From a checkpoint of a small transformer trained on Wikipedia: vocabulary 26449.
Each number is 500 + 40 x the weight over its row's rms, rounded and kept within 0 to 999. Layers, rows and columns count from 0. Numbers have three digits each. The size before them is the row's rms in percent of the matrix's.

# layer 8 MLP up, 1024x256, rms 0.0588, rows 302-408, columns 64-127
097:485546506477550449485453507478547515464510405511455464443503406500479493473522525469493455579479431467492522513452486487471492548485536480589533517523568502426473473521496543495377468483507478
100:486479572452422489485501427526536451494498539491426512485486527540486514506469513401494498516490506540540493430494494512536491476536494527482492482515494521460502496580519468537527519502493497
098:529518496504475509492491505523531564479461548432485502456531432482391546431498473516531562469525599462503501528462502546475505495527474495488501510547478478454529453528519433491439544468526497
098:432511507510446493478572452534483447475534538453463520532528474491491475472498470518501449575542580477535478456539505536557501504553525515530462423415588508464493500594479514493480489495515494
098:553485402471470546457494404488531470497471507456436456465467483500473532549551546475424520520465526472515460429499520456513498528584494494492506506530544537495561473529473481541507424495483517
096:479529485448512513507559502515489480440508510519473498499474568466478485490491560423528493477468528573489467503430456552474469514483564583514420492497487562565521437463474475528548551524504528
099:477506517520467534433474469508544463433510541519576531461425482462494493525501498499469485518495497459490525481488492520500497507505491472503395479500541563495484495515479541541494487352508523
102:542573569531521533459534502528612484509538480560535527485451485547503516519493492425509508537451556469427460503463497467479490520455479483489518434400576512479509507542481479491503484536492577
094:484504507570549551451540437601527510476507461515585499492529558503490506515453517514550484417520526477469458490482501468561581524483486403497541459549516497436529471570503497473450482509504517
105:565576493476558554521502510487482574498479461527474519424529479461461494567563470462488525491571579521500480452514501494460499475498506475520541514553495471527517486511555550554508534446454531
102:476445571570501535495545551465514570532465542535489579514582508472481521490461502503514542513506595482443505486536505474428476493566514497527517553468532442526469528467552532473485496456520503
095:489481549530425572470561486466492497480601464491472572468541463539507490441515437546604548475558477401481482513534512513475554478514513486441510445457527494435479539487488425506500511499574500
099:459484475510555456467476512573500514475471509531495481478506458549437538540524430576475488573501567550511549566435483521492476511475525505555480541480521546415478480485558491535492472536520451
108:512497483441476558511497463557480552502452451489504464452509468487534549590476500492468442506544459513534511488462472526591511507568501435506427481538530469489560502437548466543510495448536480
094:498463493490504451559537589532475516446480477536559512542562533604427499565457472487490506524485518451494480514507508589477467493463441492497556435534505494552526459462476473519499565463462529
095:533520481490439488511518459523497505448506572524462438551481428531457544430456501519393456537464496474487433458530498529542477536460433482533486461501522588459449409496478461546489496405532467
101:509467502540515551526526566550546475522489462591543486507517436499543470483459465445487451499476530521493499448508497538547469457477487451550482488438549500497474506556553551518517486410525534
100:568526573539481460478501466502571560408529549484538547427570471498442543477448580515487527469496493565494531460485432510541536580521517491564517511517557498464467489515462506495514490478493515
104:482528508535492527526507496538506512438478553487469534461557520521511474586538528513449496528521513539497496443465546484436442488563513492551403541464504502501479515499540530590503458507473468
107:509496443497488450568417484563546561520462522469546460488491492519471540524492493489538535494574495588422536430542483573473568474518528492510420514513575490477517466483553478481515578469379530
097:534458527412501445503504472527510554518447504568608557486491510507504478476477521509545515566539472491467478520541543533474557487476529586484474559443494553428581511440615527492553506488488542
108:453539526524563499431478488546494561515506501518562500510497486560474518499461514499525541512504538461480497519508491542579514527576456449522433529494506526450542449545564518536456524423425534
104:390503528564505502524464495540487455424484515534526482525513475490482482523499495447475467531484544539467477464486547488531552618526479513429461447444524517489503463395497518533448495527531517
113:424541499580541534579494497532577469519521564491509478495498489432518517518438536393524495540482537492444506505447486473476480512502457532514466483439481574442422480497503488532523509474497568
101:512548502484486553519500519443510533499407477488569489444450609515391513495491490544547613521544506546470439488397559490492565504586502527509504477406542487427471453526546450559520576474468556
092:537496512443405550436519544501469505429484520475527507452587473534493472499427446484545512555546529539522494426428544551513452507489499521512505482501461593521556547528485436488522540529464440
097:535526500514424481494489555468546410440502481468517547485500504519517458513447507498591474456523492482438425487544520449522533534474511436467485496445505480475459417537517492551450528507507560
096:522574481487509406625502371486586542451478550523464444463522479488491515513511470404478503490495525531503617565521463569540519529499488480444507511491550548441459467469510527513499513529471513
093:437461537550490519529481441551483496444515483432521529455572477523482517505457501518531478515503504519496522562517546448509468501543434512534463458559498492418453499492450474650470505410478558
100:405603551453483414512492495479542590444519437473460495489498458432513526482520491503553534517489501535518553494518494586522439515547459437523512432512574481509478465561483532534537538518566616
097:521567518458539494445486463586443481519508508501481498475471476473541511536547497488472496485510476522539520493573482579490542509477525465481506485465566497482523466482496485469526464497498478
096:544569530513483520502494462538483502484532476530498518476482408579431596490551464518565474546446579532502520475457524516513540545482517492570535504471520481490534495531495525523513384500456517
102:543516435597510508573498511462554506510535436488470534538445433450528551501541492450454601565471473486558505496543429531505493562562448557532491494463511552569478490488489520558526525524506528
099:508472531536482459517581441514494525487521494510572520407441436422500482551515529511558532554487469508480467448485559493475509497500540523514508496533550466532436467500508529572521498472532498
104:422542498518517536446526473513504454491539468476431500412520525499480551493470464479558586502452450462559494503498596503524443504452487468494510495457515454444460494483440547497449470542525584
089:457546425503520586511471526524539545563410480480541516510509509468497440540479449477493523447517444510533469484468473611462502479470410508548539518547542501520433473468465472497495537520478485
102:527491451477545486546530432571540553567479518576533521403515450467377443451457474461459544474518505487471490464493462432476567497472492486499494513461556506509560519554505436519501466484494497
094:465453498482518495551551498580486548478484396501521489462477438509483538507467501540515483525490425485518532461484492478546554546529500462493483449469473543434551475518573528524511549401492532
093:520514489492504494534488532476530534549454438524458530510486506597519501519511483538450496462506473489484433522482499545580481537469532499479487531431512478540476452414467477511502534468582484
105:491487494490520507617441387504541508548499569449583518512547472493428480490435452525442634469483529528515432463470555496448543552528526503507474520539552518461507413528490474563499390399472512
100:487511525492583544437500517533529613504560530547522432375450510483476534480557515550438524537509552557498504533434519528447441548485552553497474521471477561489506516497573497457513483524411510
097:500589505450457465477524478596516459484545467507564524489476468517483487549475499502487498597448562552498422462569450480482498495500493511484500505518507552477492507407540483496536483527497565
095:486509464545478512494531521500423539530365542486555490438551565417500505487462514484454505513479568550524517471521505452492561560494454530488469473480546511451501499519509506524476521490491516
089:448504479602471552530497473463413546473439490510502475543580546473464468610449437531517542476436575480425529504497503595522491489534511532549499514540583513505501553482518485526504540519473513
092:516537423508493470527578435481571509484408463491591458483534495517525461489436564518493532541524539462587414546443516482415471544490517552540467517504501437574530492482443399492503488465462525
102:488490495518496458477526534489534408494507494556563534439442508498388495509525460563480478524508543557468559460522466475518496435490487477546430460478541481542525481603487442504486481479487491
107:492515557466536473468533526510530502446507511529501523505482486532423464480450531546542518579524485490448507527442556510505515487500519557490473485538486569489458420466488481521466458473442506
100:533524489481472556539553519569582501511491489545558499509479471480401481531482489524469562493508530535469584453520462518477560491498488462501483473504509538500539463526530505550462565553562461
098:476558495493536520504499475547500528549532496522576568485480492491491512481395481427550519505433502511472495452518529619433462556476485484481526501529533548520475511474463531475500570570491490
092:514543491491475533529507552513499493522482522532491497524541451530476466528411436537434486585515462464511484514551520519488447507459515519544517535501518481442502501469511518442501478531520488
099:495514556450469585483519553618595476450503462469491509497534473513523504567474490481505493482469488493478538464498556483571558478497508449468486475521490497472455445488500457556533474562435531
095:507565533492525491500510394531437449525560551559491496442476487501474552487509533471462490427510525495475446392473503448464503561508451444533446499538500536520419551442535543478541482465526505
102:460497453517520544522450458498541416481480494540604481475464538575508561512530456489490565565509549484538478431472501517495562510534504460543498570475526477493518554544476454496544490513532529
094:435466546473485469463527457537512497484531528463496551417428469523474494494442456547489476480520451551524536516454485547471552552504496479492502524437481494486459467549448561450408537536553542
101:488491546481467566558510488609562557482575446589508500488496520492469554559486524502467514425521486479483500510428589503572502511507511538479466570445486496540459499434476526505544510506522497
118:497537565515475523480450490528463594596460485483541483510490444521491502492490412497395507457527517473561500466504480512522585524486496583542423422479534539462510468446505478548483539463537528
100:470491493564473487476524497512542508438492534522533452525486478483445574542402532538480549509488579518423500436525486558507532523575562460464493510530475530476541529527543535569524506534483567
101:473524540503457521538573523491535429448516435419449507439514428591389423467546488459464554515573549550485529420480555486484440504520455534518510490560589494466517410516534501530452540463505519
097:475533546516444503518564491456474534451460460468473528473543511477533511479456455453539522477499481459495434547418523549505583503485542521531513420466593470473446518450516415523471450467516558
103:573499495540521433540564462503522466550448419398506519517510543504412496486507507429484554604495464453458575476514527527516521511522456505492506474567574526491466486499480479504479501527460516
100:522547560488524522450480488483487542459528528473542514421514485474458520541508538477506568518524515559526513571524492483476510549496471497536506454510522498451490499476563448522503510416510530
111:457507516489425512564534446493554549517450529531471522423497551517493584543496483546597502499516483492568481489556515561592489488497540441550504530528539567529473446475494477554412526520521502
093:533504519486532426506509504460527546510505497555426501447558458461545522549560393502555432485530473491471555560463518536493476553469475493480551456498523523474524460454465507502495540540510473
094:536550550526484580477465531505491550475442524498508577520540555480452497548518470539546558441500575525478574462504545503526544517511429507449505436540552544476487470473536399484494532527490460
093:526472503542510554459619528480529479527494531494472542500481500531428469481483427473428466554539439453476571466477520522489495482471446527511511448490531504500537443482491403517450523466455478
099:468509515613503534504492529508536413460529447510525525467536469529420474455480552475515584484499506507512531455544495525532500515519515512500484515524500542514491453486480465528438465541578532
100:523569476495545463502504463523492535497463543511582464500476495550497538569513498471471504563532498555496495477505476499456504541473458506539485541435424548448487471473539525482546504467452568
092:510512525453468502568577457548533499510423561525528547493477495538486489500493514481361560424472499567467482483493483505464521525493513512567527498486456542465511483467491434503486498504477532
099:499484459619454501546522499459518507529533444554473610436466484562432539517445434450575533469526504489516513587393480527495506520497447460471515480549441492539532505468496520476441527469549437
096:519539479477471557497495482552562548500545506406524456549528532432524529571517543486444570469528512530546506440486521481496569537494540498490492522482468489452529436484550549518438486454487536
093:545454520532480547471465465521462520431500530461538502461485590588500498514491518440421472528519577401513484458441509504497491459528424478551485459493462605525480484548555462527531587495477485
093:452479497568533502424519532588552511523569485443475550520517487486440458546534534447465513488485480595440478479450475483487584511447536533494508484480560525472505452476480509479474487488409487
091:535497479455402538516457474428555475547494432470567521436558477423528478565445453525544559590522467520551437498366478505468460510496484467576512514526529418433421526480469443510475474538456470
092:439452557544461536571514506502512475435430510511505489495479486467508495519514503466552508422496529520475539533563509503565549513538539519542480510528469515523470490496482495523455525476489489
095:490494556491474487513510528457535523468573526479502484487476518552460518484463532430485550503471491537491543443527468500492557471590478472547543575462545512501486540571517531587461556488567387
098:577560550485493566503426413468489471497446518458506523498465514501560551592477482463419551492541545465450500521539511491519470512463450521549510460574487512507459414501552481483449477414526476
096:467549482563570467521490449534455532530488516598489493437516417497474486553486467459482489491562568503554509493497500538524484571546560487509456508475496496534542492473501525490497537449566517
095:469502518513542511548519463531561512488507548502510475475485534508438522584532532460575505474535535568509514536549556536534554586532539525528590526571543550526555478473488507515518513427419494
097:574599530485539525471530448492504479509470505399570558479444512542522511453497475428492546543567559450484513454528537478490549472553490607466485486453501467496473534518466491452544431463524545
096:483461478504499537487515457529450494567424505550529539437505541596563551458457468481487460592432585484466492499435500536533486468516487547491532529485567536480471500481515529504488467480485457
092:528500521522466552489557510469554514551497437460456605489631503472499496539511550459486536511479494472518490472430621512486483520485451499491504405484519494520475485500468421495425473497567568
104:456476498470419460624537458543427514541467501538500484444590462536507515453509449484558456563479522504507475428463502616532489496525449478516431480453499508496515472522519549526436494475537559
099:557532485552479513541465507461496497507449473482578536431518502491470499514479496496495532493587425455530542531489530458471507476464476493520508502450546468478510460564510504483550466489412506
094:551487545532478511443466477549518522509486501497471549423504498492530535581535499416479518509534491510525516484520469519472486554471541526543507474400460533512410555443514511520514559539546467
098:554448447550557478540565538522505536492538439519508523491497540431416424465527513471501490476555469564504453485471600501463499506491471511519446473454515555481584506457477528515467517501446475
101:466473499501468528538549520487538517496443474552550453400515421539399458489430499420465545480467476523517489459481551535551498545577494438500517467453517446468552440466555479514487478488472496
091:541488460512480446469511404528465560456533490445464522551517530461488488458470512515521484542581545483456443507480463508540488470499463458583509550526565559491483503463550392484543514589496512
099:465497489471371488567522543561471477388522543509473486504523471499452558467472515521509579468471515514583482454485514507511498568492441517463543528565517477480533447557505520531455553480484472
092:545517486545465550501418461509435531439491551571541437501541540470488570516498490516464542495501521499479454441445560497488513533456519455506548448516500517471506505484468506509528486420499531
103:516525514533507486485507535551482488490439492509551622475490448453472556540499532456494509535436545587549467503478538536473556611559512509549484487513480538475532482483526529462526556482505481
116:437587547572473512525518489497514511485495510510465556472541480425508577523463495406552483537516502500506543501430498491441486540476434527494434497446457557473434456473575544471495563475537535
104:498519493492571474454549453560459576477520463491447555500422477532401447472492499464553497554541538534508487485511547550430522605479447534526514453456513562447525456532534455492486483493527489
092:461498540530498573521530445547540543485473467536547469469598567481545541513438514467561540557543520442408475493543555529473517516560464534526494556523585549470557482425475492529478520502493475
100:482534534511447529551584568583478543379533523515434476531556437497397546535441470482498452523436497511559530519522518527474489508499512475471509524490533488527494496513498565551471516479530505
097:488548459447482583539510528448520490460488427532498509466526467492475596512554474531471523507439483455570496523456519484416463546499485476501556505548446567436469551544540518465525473563430521
093:503506478510524484523482489541450453511543367488448572470517465546456489466502456516495450607444459519543512428540470529458412532485474476462506501505487497505558430501575530506490537509554504
091:505520465480498492432472472447536487531486539460478490430496421507443459492517515559532514511458563488504495548459507431514480524485528481480498545486493502527454468500563416466550485541466582
098:482527483474525447435549545504522549437472456492566495472573579548485530541506512449533512524457493494486495498499478468538519496580477540559468508496558593475490570510514536530500570524433519
094:499553537532530470522444517511439497560513477546525493482442503548473504468549456500497476531560475456510562546516472420487499500455528514553465490461558501468481480517556435462480510555523463
108:479508520541512541503500490549564590519501542524551457436541504506478542534420508492497524523475596484542513538522465569451522527541546469520467540452490484513494502512529412513506500521454543
097:531514516503487487452411483530489488550462554506489541534507509492507512520503494513527514504548561367490436410521501513536441510496531403459514586449495544423418444458520526519551499436486470
101:442530470545469516508470484527495549452406455528515558450505575455504488510488511504515507559409518584464443439443469542510492567554519538530494499481469477504564506524477472506535489449555527
096:448441448535467498562439460572529522438516485469621495468513486474484473495547491499565497472485432595462553498500435554476536463491492525526554506544445484523516484557554537487423506570487552
092:447448542509482440517543436518586504523497560406560478472496498498528559430478482525494551530449519511443455509473543495524497510475471493460402569466438497464512504569471363526494455530478547
094:439494492481445486553498519486492523547421502448473544494488525513480483421453507497547435504523472511503495502529488511485537552462454477586469472504498541500453418536444395516493531511450465
100:482524525559553498515509504521499589515493499502515469451552503483440517520511503517513565498534542438512468493476490533550469545507482534502469575432516454457415484524481454503472487531449572
097:530561451553555526449551508550495535490460499491474479506519492462509546544537519417500527470454526529525500526476518488520512537472486473443533521479551513545477483539497435517453481410454537
# layer 8 MLP down (transposed), 1024x256, rms 0.047, rows 302-408, columns 64-127
096:468466554444449543515480522438507501498565504409498590529505533463546485543497431510510489487495507538492470519556494542470512523540503468491380493403444437519566525518498464548524433511535504
104:573512470477523525477514525460495450503551415427520460493512516505520546507570423546464508488517473508480499541525501491479482537464474493566472545506485525529537515525471428486540443484431491
095:561477505493514496489575530400502517596552476558479480485542516463570431498495439501534481499471464510466511498523522483412488530456453426522527434497524494529504527429483477526536526514514466
099:527423448486495548450527510486532516479445493541523615483554464442508564547520493458510553427413468527491461529540521461516556525511557470540482546501448503521501576483445495537483489484480539
104:548516483535513521564502503467522529529520466499495519541535496560508446425486459580466482523519481565482489581486468536512496485393492516478485415554470539525518500484456499503536512499560506
094:487460459506545454508513465463513440502511496539492537460495505506403500499544515584504539529469482553513475526476529507501506477522501482536484547579509453480516477592523453511502489502474506
095:476528487489515461508548515551468510539517466500454496541560505505420452484537475482540565501470510463496510562500521475477507499445489522465514477463500399496493510517535485400511555553511450
094:499512438461501448484534477504504454504405525427505478456507465511482545470503466500547486485518439502491543489474527540502460562428562462513483533511449493489517541524538561586535463433528472
095:488515460407466432540494504445441448476472481485450456490507440493492469521531471479492500582467489562482550468431477502511412491500518522553477500509534449555522465464427420569542561543491444
100:510468484489491555530527447506543542469434436468529558524504471528435526522432513589512479463481498512477468461532463496499441592547548480489461505453467490554556538522511520577509398477506500
101:483502488469478515450467505492548503578508536468448458522492526558443452406518506480449483510463435503506519466514526441470497438461503501512436451591495497474487483459502547499529561496505534
092:534492440510551502447469540394476470473430508478518537499510561526541509552458533460516496409465515499550462494474507552515457520442519505508516521493470555535564448461483500454549550501521517
094:547492548562549547463540506513479528569498538464508515488509554496543494492482540489585561441510494495538470496478475539533579480437457514397482475519570499512508505409473467486523516450439458
105:438553528486482430509479511449509558512562522470514525479517538550457524442468488488527538506466506443519546448504491492529524462499416514483427516489449549532479475517464449537479517511510496
098:498559535518464530496463438462457512582514436504432477527495453464487572370544499523474489544460449587506525505467515462458593498481480534485508490528488462508506534524480519498483490543426479
095:437556532507585474468509498457580502515540503486531497498519456474564531500529517461498430456518441515519467530527498549492512462436427524477478516488468506508446438508488528456567505541553460
102:495553423525547432476550467501455526492527513483474528558515550489565501510543535471491487440507493476543531545484477452471490497508532515549437492494474485582552481391451456471528431539476469
095:537509487491461478503475509545491482467510527443557454632511493513540488475503491511577456500553551455457541550521492545535499457536500521509455473492398498470515492484487523520461504483575418
109:474518505473483520496460466504590492458543451521510579521464503500491479535482527484541517535414479473511505450543444604529511508498513426510567516475518495437433403486478486449509535471561561
103:538458571500453483543545478544447477543462476511517545501485542473522508494488443548519532637405542435500524514456507491573492524424410484458459436456454536460442430531455506609521526588576527
098:513454485478499537437531480431512476532502535490499512469523510499461483515440507526502588455472476531503474518423588480551469493469474505560485437473445434523486476520470433523469502410574517
106:500432528501457569607519505495489553470456506491505516543514593493581458522497569531469519556512533474508448460465447482498466482551460490504563472515478517454393525419518541563520601499528538
106:525498470607532532516474467484523518517465489491433497532514547471531478565523494437460502528415477573474504554449461508494485468606563569529506605555506522582532509517491490429480554499432479
106:525521488530483488507451481486538544438456486489530444470521537494496465563472536456527460511499608489459529492429555572505524516504514536498457586465524483529378491485444495500412515479523539
100:523516511530478480520515520639472430571509485571426526520476447440545510525530491488496439544466533483487532446524515477561555444509515505519495495562518442543559512422422485475526480582499433
095:459437478524516484494518463500548565493533533544446557494532486498500517550516490451523429503452447484466430538511504638519418442552570479452394523466494431507511499480513548473495475525464559
100:493487507474508488408452465509434509562507530473492486437498478539456494516455566456390461534557512534573476521452441441453525460546548562522486545539485501534496474479537499473516513515488472
096:481486492522499573535550521464474532491509455587541439521525493482483462413457465480465473535498502481547471543378508509450538469485488510496357532530504520452485522544469514505513542452442439
094:577547491496445437421470478437442440499479444514438541576473478538557448497541540440524447420543506439519427473499557539519532488538527417441424465418476466530475460472511521465541507480495516
097:555492526456500476445445520499499471488508528486498474538472509568482498467498530487466501507545451544515481587475500467489462577514522523573473527527478589575548512487487455574505491497507478
094:544412444501543521508445476492533497494512516397486527553506548511498480428467497475479517498527521490496488484531509482494480525507508512468498482491462471488496509581497494482503454468528486
093:489462473466515570513517465481512543484423460450531477471468503453525467485526548543515501470537480501508504464590464578507541481503425509465419447465507471551560522470438425487513574440506505
097:503465540515471570432507517527468522557536532485558514434492500511520508522461467561473495468422540505511464446416499547449474531500485482436451544471500448467487539482506496511512501526534529
100:467485544465485484499469525587497502549522520492499509507528517533449403457525495573570501483564489490494439536448469494500528526507534489484593462513501468442504466482493485489458501467513523
106:500491446535517426466503508504498531480448576458570466529611467515519469433539513488487481482526535533491522539481441506547540492454532451465462453470467551498512525493468493454552499486454531
092:450460534481483478549501525460502479413518477509463481516501486494496515454506475527594477531420464459496490470527475486471536500492517521451440487440470531465565521508472551493431485466479476
100:473532501452496506526506489505482501532487532441536442554540552509502507509505571514482478558457506507507488487511461401553486492507465458550465535482499483558493508521477507449547523516528502
098:520431475500510500488493474460501451561534542445547462554503499482505552533531494506511542481466496476485482558467566483498428484490438534443569564519506451552490539425503410469532473610460477
087:482471534549506477510497416432530449443498515523493501461486519534540453500484527509522511553473435533502558490439499444450407517524492463454483538573471501477517592551505582526581462498515505
107:519517503522553441521429543490447488507535551573479440495455553520466558481499450557531511508507622502551522499476494540499485532516518521531476532457558520492438490499460520543505528494487570
096:477466478480424455512512557484531441565532487512479570600479471502492559628442565454529508473529514411502464534509501489562521501506541436482542467463568524516465474470408509482568465513519523
098:517445456533501523541537542381514499549488517542469463495443506494532483409486455498511495491555457464485517510469541483496511529530555479505521456518531417569540503482488472473415519558540466
095:538537540485528500591518533516433462523587430435477483608456470523501465447525458597545506482497505497471464500550544561482528499485595527562557505454554518478498549495457513424476529547534525
095:537480497467549483514507470571544485525521511496499504438434494531460452487545486458470463512512419526523517585526479470462553505466450442497453456513498480532534459512523464510515517472446497
092:500468561528547509468426581516423472515572532533461523460464469505493518478528481485476552487448423466421548397607539493557567474471446483486570451457548549448494494469560563539496525543536520
110:459517497549516527503443490532523518505520487464472477583562479524598507457435541454551522576434443472494447531441521613525515472476475477521532538488483473549432475411499462485433521490571504
098:476442513455497481530464417475540522602512522546511524445475467566514470503498463494504519537527526459458497447530494465503418424507536500501384495478566528489438553549485404492581473566540452
101:499457476456514476446451453459455525475498565507481526477502475563486483438497489512526486470485540451493530588463520534493483465528468537527502432391457484498502533533463503414565452504489456
096:604487474462465525510528473461534531488465457499479494559547526432593578518534482510445483506483563513471524513524514542504522559537556481512509519439511444529461486522499477491497467506502512
088:542464440514549459592534449467544521495539469405482541449449516423500525431550463498510476563513527516518496539452530495552498525450482447440504445440468582543555539546477467548489528513527439
096:488505455574520493493520502391479504611552465498536520522455524513498513458458456522546485479546489444523507467506454452478525474459496530459523464514574545589445531555471500466553532478493487
098:477429501524450499484531484433588511456509523444511567535494544456478491529541455517611496492498517420507448531519507478562520503467492513483477506515486459584515502546469496490453445497507526
100:476547523434462521446500429583458512515549415444468474514472486479410425562453520545579430501433484473501482483481506490479486504510518510488419479441463501476503476435525504489415490501482514
091:497447460515498473493417491433526500469508523512546514485506503458576512431507555479493535459567454514483482530526465595490502520502538484509474510597463534503413510536543555503597475456472531
095:484527483493503465502498379437483554501502567475511510476543544496523506517552419447520472531468435509547507495517407427460486476433475494525508511551504479566562516502534456562433482475532502
111:529463513514517510442466511484501478474521434513515516505529540487565463533585548492537445553516506403490481459523465351442472446457471530460453518505549535554523493453454487486585494483538462
101:547515509488528531500540448421461512530475517505479533530472551506532566465523371453488530510463453576528506542476498509478512551401494558521497534539531503485471459545470420504456490458560445
105:544534525477522472467411458520447514478422536506584510486475520550533504536466424435515511466528549473520450464488458544447512507556484499544447502488527557480415517500522456505523531519531446
095:497523413441527526534473533482544450485562506508498489426437548530517422487510567527575518447511471419538553550445563495477459534452531467487524465533563547495451483564463457481493554505486470
106:451499521427454534427523582552484545508516511524550429446415440536602509527507416540447482471433485541503475515474485497463483482539557472517456539461519496503496456541497512493490477480475417
097:478542469495548517487544491485589477522509440469513531561475444549457476518529531519514487520501525521506496551506598397519475493554537495496501480461460498563498539460475528438474451481544451
116:451480486487488526466507526483555497504495468587491483559490418532460459567504482523460461507469480470536489511529496526465449490581490465465477531476466383500462477518570483472464498501460471
098:498458535489479526441470550520523477478556510445596498412503439461500500467560579513536515478466436430522401562517440516483525432451506448418519492545507516513537532529496466467479450532521478
102:399472477476503463472588491473512489476529470462525504509540462511472498562497534500481476518496490439478418544498492512486409469519540569479491584426495469563518504504406517531476481569487536
096:527503420484507537525479460455462415525496548516514455489524546595561531507515532550470516465497510510501436534527519434463375438475530521490511513523489452467571507540505485537599499579578520
112:517473407555566512477468542529500477519424542476508458525470480518506498441453466474534478502516491553505513525550439651525490526518444403538458515542504552490484529500503502500503517460449480
096:471491484468462552474482515468583462432575453479521533532527528433453479463486516505547550434488473431501565468530522395642517464542539482472520525522548444486500487474507464536509488537577466
093:486470499555583517534451454442431483566512475498518482478577511481580405429481490498599484468535528521515501524502514505481500488514524486556478479592468473522445493547440553485534532440577504
100:413472469475409456521537521495540534543430521474508524485488511550481480534486558540482542529490437488508522553448532470479491495509524428471565523421453491570515463561499525449457497492517562
097:436480482519482462490503558514534506474533530467481557470512503527466475522462514516545510516463488533469456483492547423479450487510502517532545442429417514486500501497540474478535452480454590
096:424541537433511504531506485425528482514494428520492492528414426533501494490536512593515534437490461570512530555535472514514515508435529553429543496529535410501548443498486506577536501438522515
092:471459469496447521507487420441447493573454523464450520504488492528495526457534500499480494508431533519452503502468514563502548485460494498492467434529487523518533472507569514546485542570528424
095:505470536611532492461562523527559528494523519568450538495472469541472517478513526496499486409481565527422545441575506560486502458546491518460385452448513550520604497502539491482496586502512540
096:628531477514469478490489536535453549517519467479533488553517508511465458536533493537510473479508474483496457470485536505443477484470444487457484511539525535554525505467379478513521494498539483
095:505500470487557488479484457443499501549479529423537452506503523440543434589508493437516536479501498535562536545533481481509502484457537534450521526543485490506526530525443583434610493494464466
096:544478516441538502474511459515453474502507517486508529542508533484473462529504470485567449560546507489435501519559559551540482601491492513423546437492499456557492518552455514397498399479487528
091:467498516542482534490428478498477434419532577444515541464514512478499434500544514537460507485531494507503473542474507456417473497529459481498525505555490527429451470498460495497477444554525508
094:491530520483410495508529529472543468500517526517499498568519527501475463492543573540486434557448491465455541523470526521555470473495488481503440488476421485546519506472474452516510477486504457
106:498527432513464503472455521525491537455513482501403463498546516498486461538518458536506438514520455550527545487487477478521436543484523396522393482531515448538541427426523491550448482460473499
093:459516505496539467489436571558538511471559494400544432516481476415377460493561514515472477425555514495575517452507491483464489488454535487521553481475539557511536465481482459449527488476499520
097:558537594505532510488438402532457497487507497530508462471400494563494515491590476505523511493481562440512520474562427448463504476458517488541627553500502488484491453524640552540504527543551477
109:511478493513541486525480451499478482498509467466529452503554541438452455516483483506518504534464572503514522505511442502515442503489500481444439534492569485518448386514463505459552414465492570
098:565509538494487540503516583556525513582524505516427472480493499459584488398535419469507499487479477528511503430495491513507552491486492500587460483571560499519506461494387520458459573492526555
099:444494469447504465572549501458512463494500477494548497587432545501490498402529516496527493461499464479411485566515458586474480472534483481463529541597487522558524468559430467468471516507438485
095:497575570514528506515495489474401466566510448474538511555461473493585584538474486441514503535396533438523456489534447511486512524501478510511509466485526550524472508475549655456522474541508547
100:497544512501485467541476507333546538542596526495540492453489489465551524522496502470478539433477446560499438525476518491509509487407555489515454505460478564487413492532515474426491424460477518
096:516549577526503494557483555528535528521475456528537506468415490523527532531573509499484527497474487485539541493567478515464487490517478517450465466559452445535503561493458571535496466493443508
091:531468528543594476437470501414495508477462504544413560511460530557523470512514489511503444539483515498487606535438514473480482507517427466461505485507538529507482620515491495492474464469461556
096:493456472515509473507525535488508466542511488500502453540435564485479468446580419488531478456460463530492490500568522533524478509445516443473483496554540509442533568484474453536485550467517502
105:493510421459480484509477445517522539543537490501543450547460526442486452451508450585492470488590518493511461459456460520500513433473481517437486458484583448481510508546447439563511524524425555
122:491556490544456479554491448514484478462476479525482523484542531518600481537470439421524503598499523494495484454414588611500476509473550551472398499443462455483431497465520581480422577469542510
102:517493532503415528467491490459526480486521494482410528444464458496470493575509414479513562542481509438463498576431519510470478506472489472511589438536548519523498623507484461476573541537487537
096:526560442458518455433491488495426469504438487498504506520469462547445514470543460508478516435529517506527496518414497404501553428465515498454589503448457445456493420535540489497550523513555494
102:559477455466454432482496449415472578575447476508517484540424533565518484469509475522509508397447499469429484514481490495523496437506544567520522552530465559551522550468439490492528471452434539
096:473458507480436442515518447561515482422472561573537527484508552519489460526547501533511508532551463498461472505570436545551534467506577472501434443463492493539425448482455480533500448513514523
091:492501566512447504519497434562526503514460536470508490541552532453522507519481521453490483478596514438507485525430518521606546499529472505482422489535524531479479510509548460556500462537520473
097:480471536538513470533464498485482476488572500497494452510560492518518583517524404473465452449516502495526504519533527453453565529459447496501501433434542539502482562487488575522465486501642483
097:485496496500490505540471461475534434517532509494473474453508436495510516388502545537519464506505464417494481533553490421477437450486535507444456510515502466456563466501450496550545450493497494
098:527482458484501548458574475510544496404565438482546568541512511419475511576474588566525551438522509501474454415494525534487509534542545480490505542491457472538495513549437595480493506501497481
107:559504479490463469435497488434512449548511477507533490554484499517509556546440532568545576463486598476479488516539442577506458467466563444554580505498526480516462480522522507468555480547568527
092:437447421558501534441530514488517450512449505549586430500531490507506495479525506525449517477520473498558542490498550500468525479514447519439471412524528501504533540498542500485496527524496483
105:537525444508513512507510496471484503562477510484510498487484459513465520469495476521482455554536499511545553521581506508537516484508481543476518551511621514525542491432464494576471476487410504
093:614479510461548476402516540504509478537536542475435443538466583561489502534507510528488498556565473479467455488563556486543572517507542510457510414433419519513534558491502487514539486518498464
091:534554484449511571417529562499436529475541418567400498482501472527427497559465494508481446506522472437513512484480492419428467496475474536535463508518516531500490486477536583512503500470500502
097:480483544512455508522488464530474417421479468584480461399517453484509549474541499464431476527495507536510532478479554493504494513502560536444453608541514461516556540462568605512468482484504518
098:492462534470508495462441549553449461488480520513523540511463501489518574561501478515510489527422523460486499497495557538448459435500468446430480499511546546459565533493526510518540540473565547
099:480490510488504542465505420495492480459604461519489519414512526510523519450462462530489512485544531510485488462541539497526507477550553561572486523454519492468502528449496506496470438497544474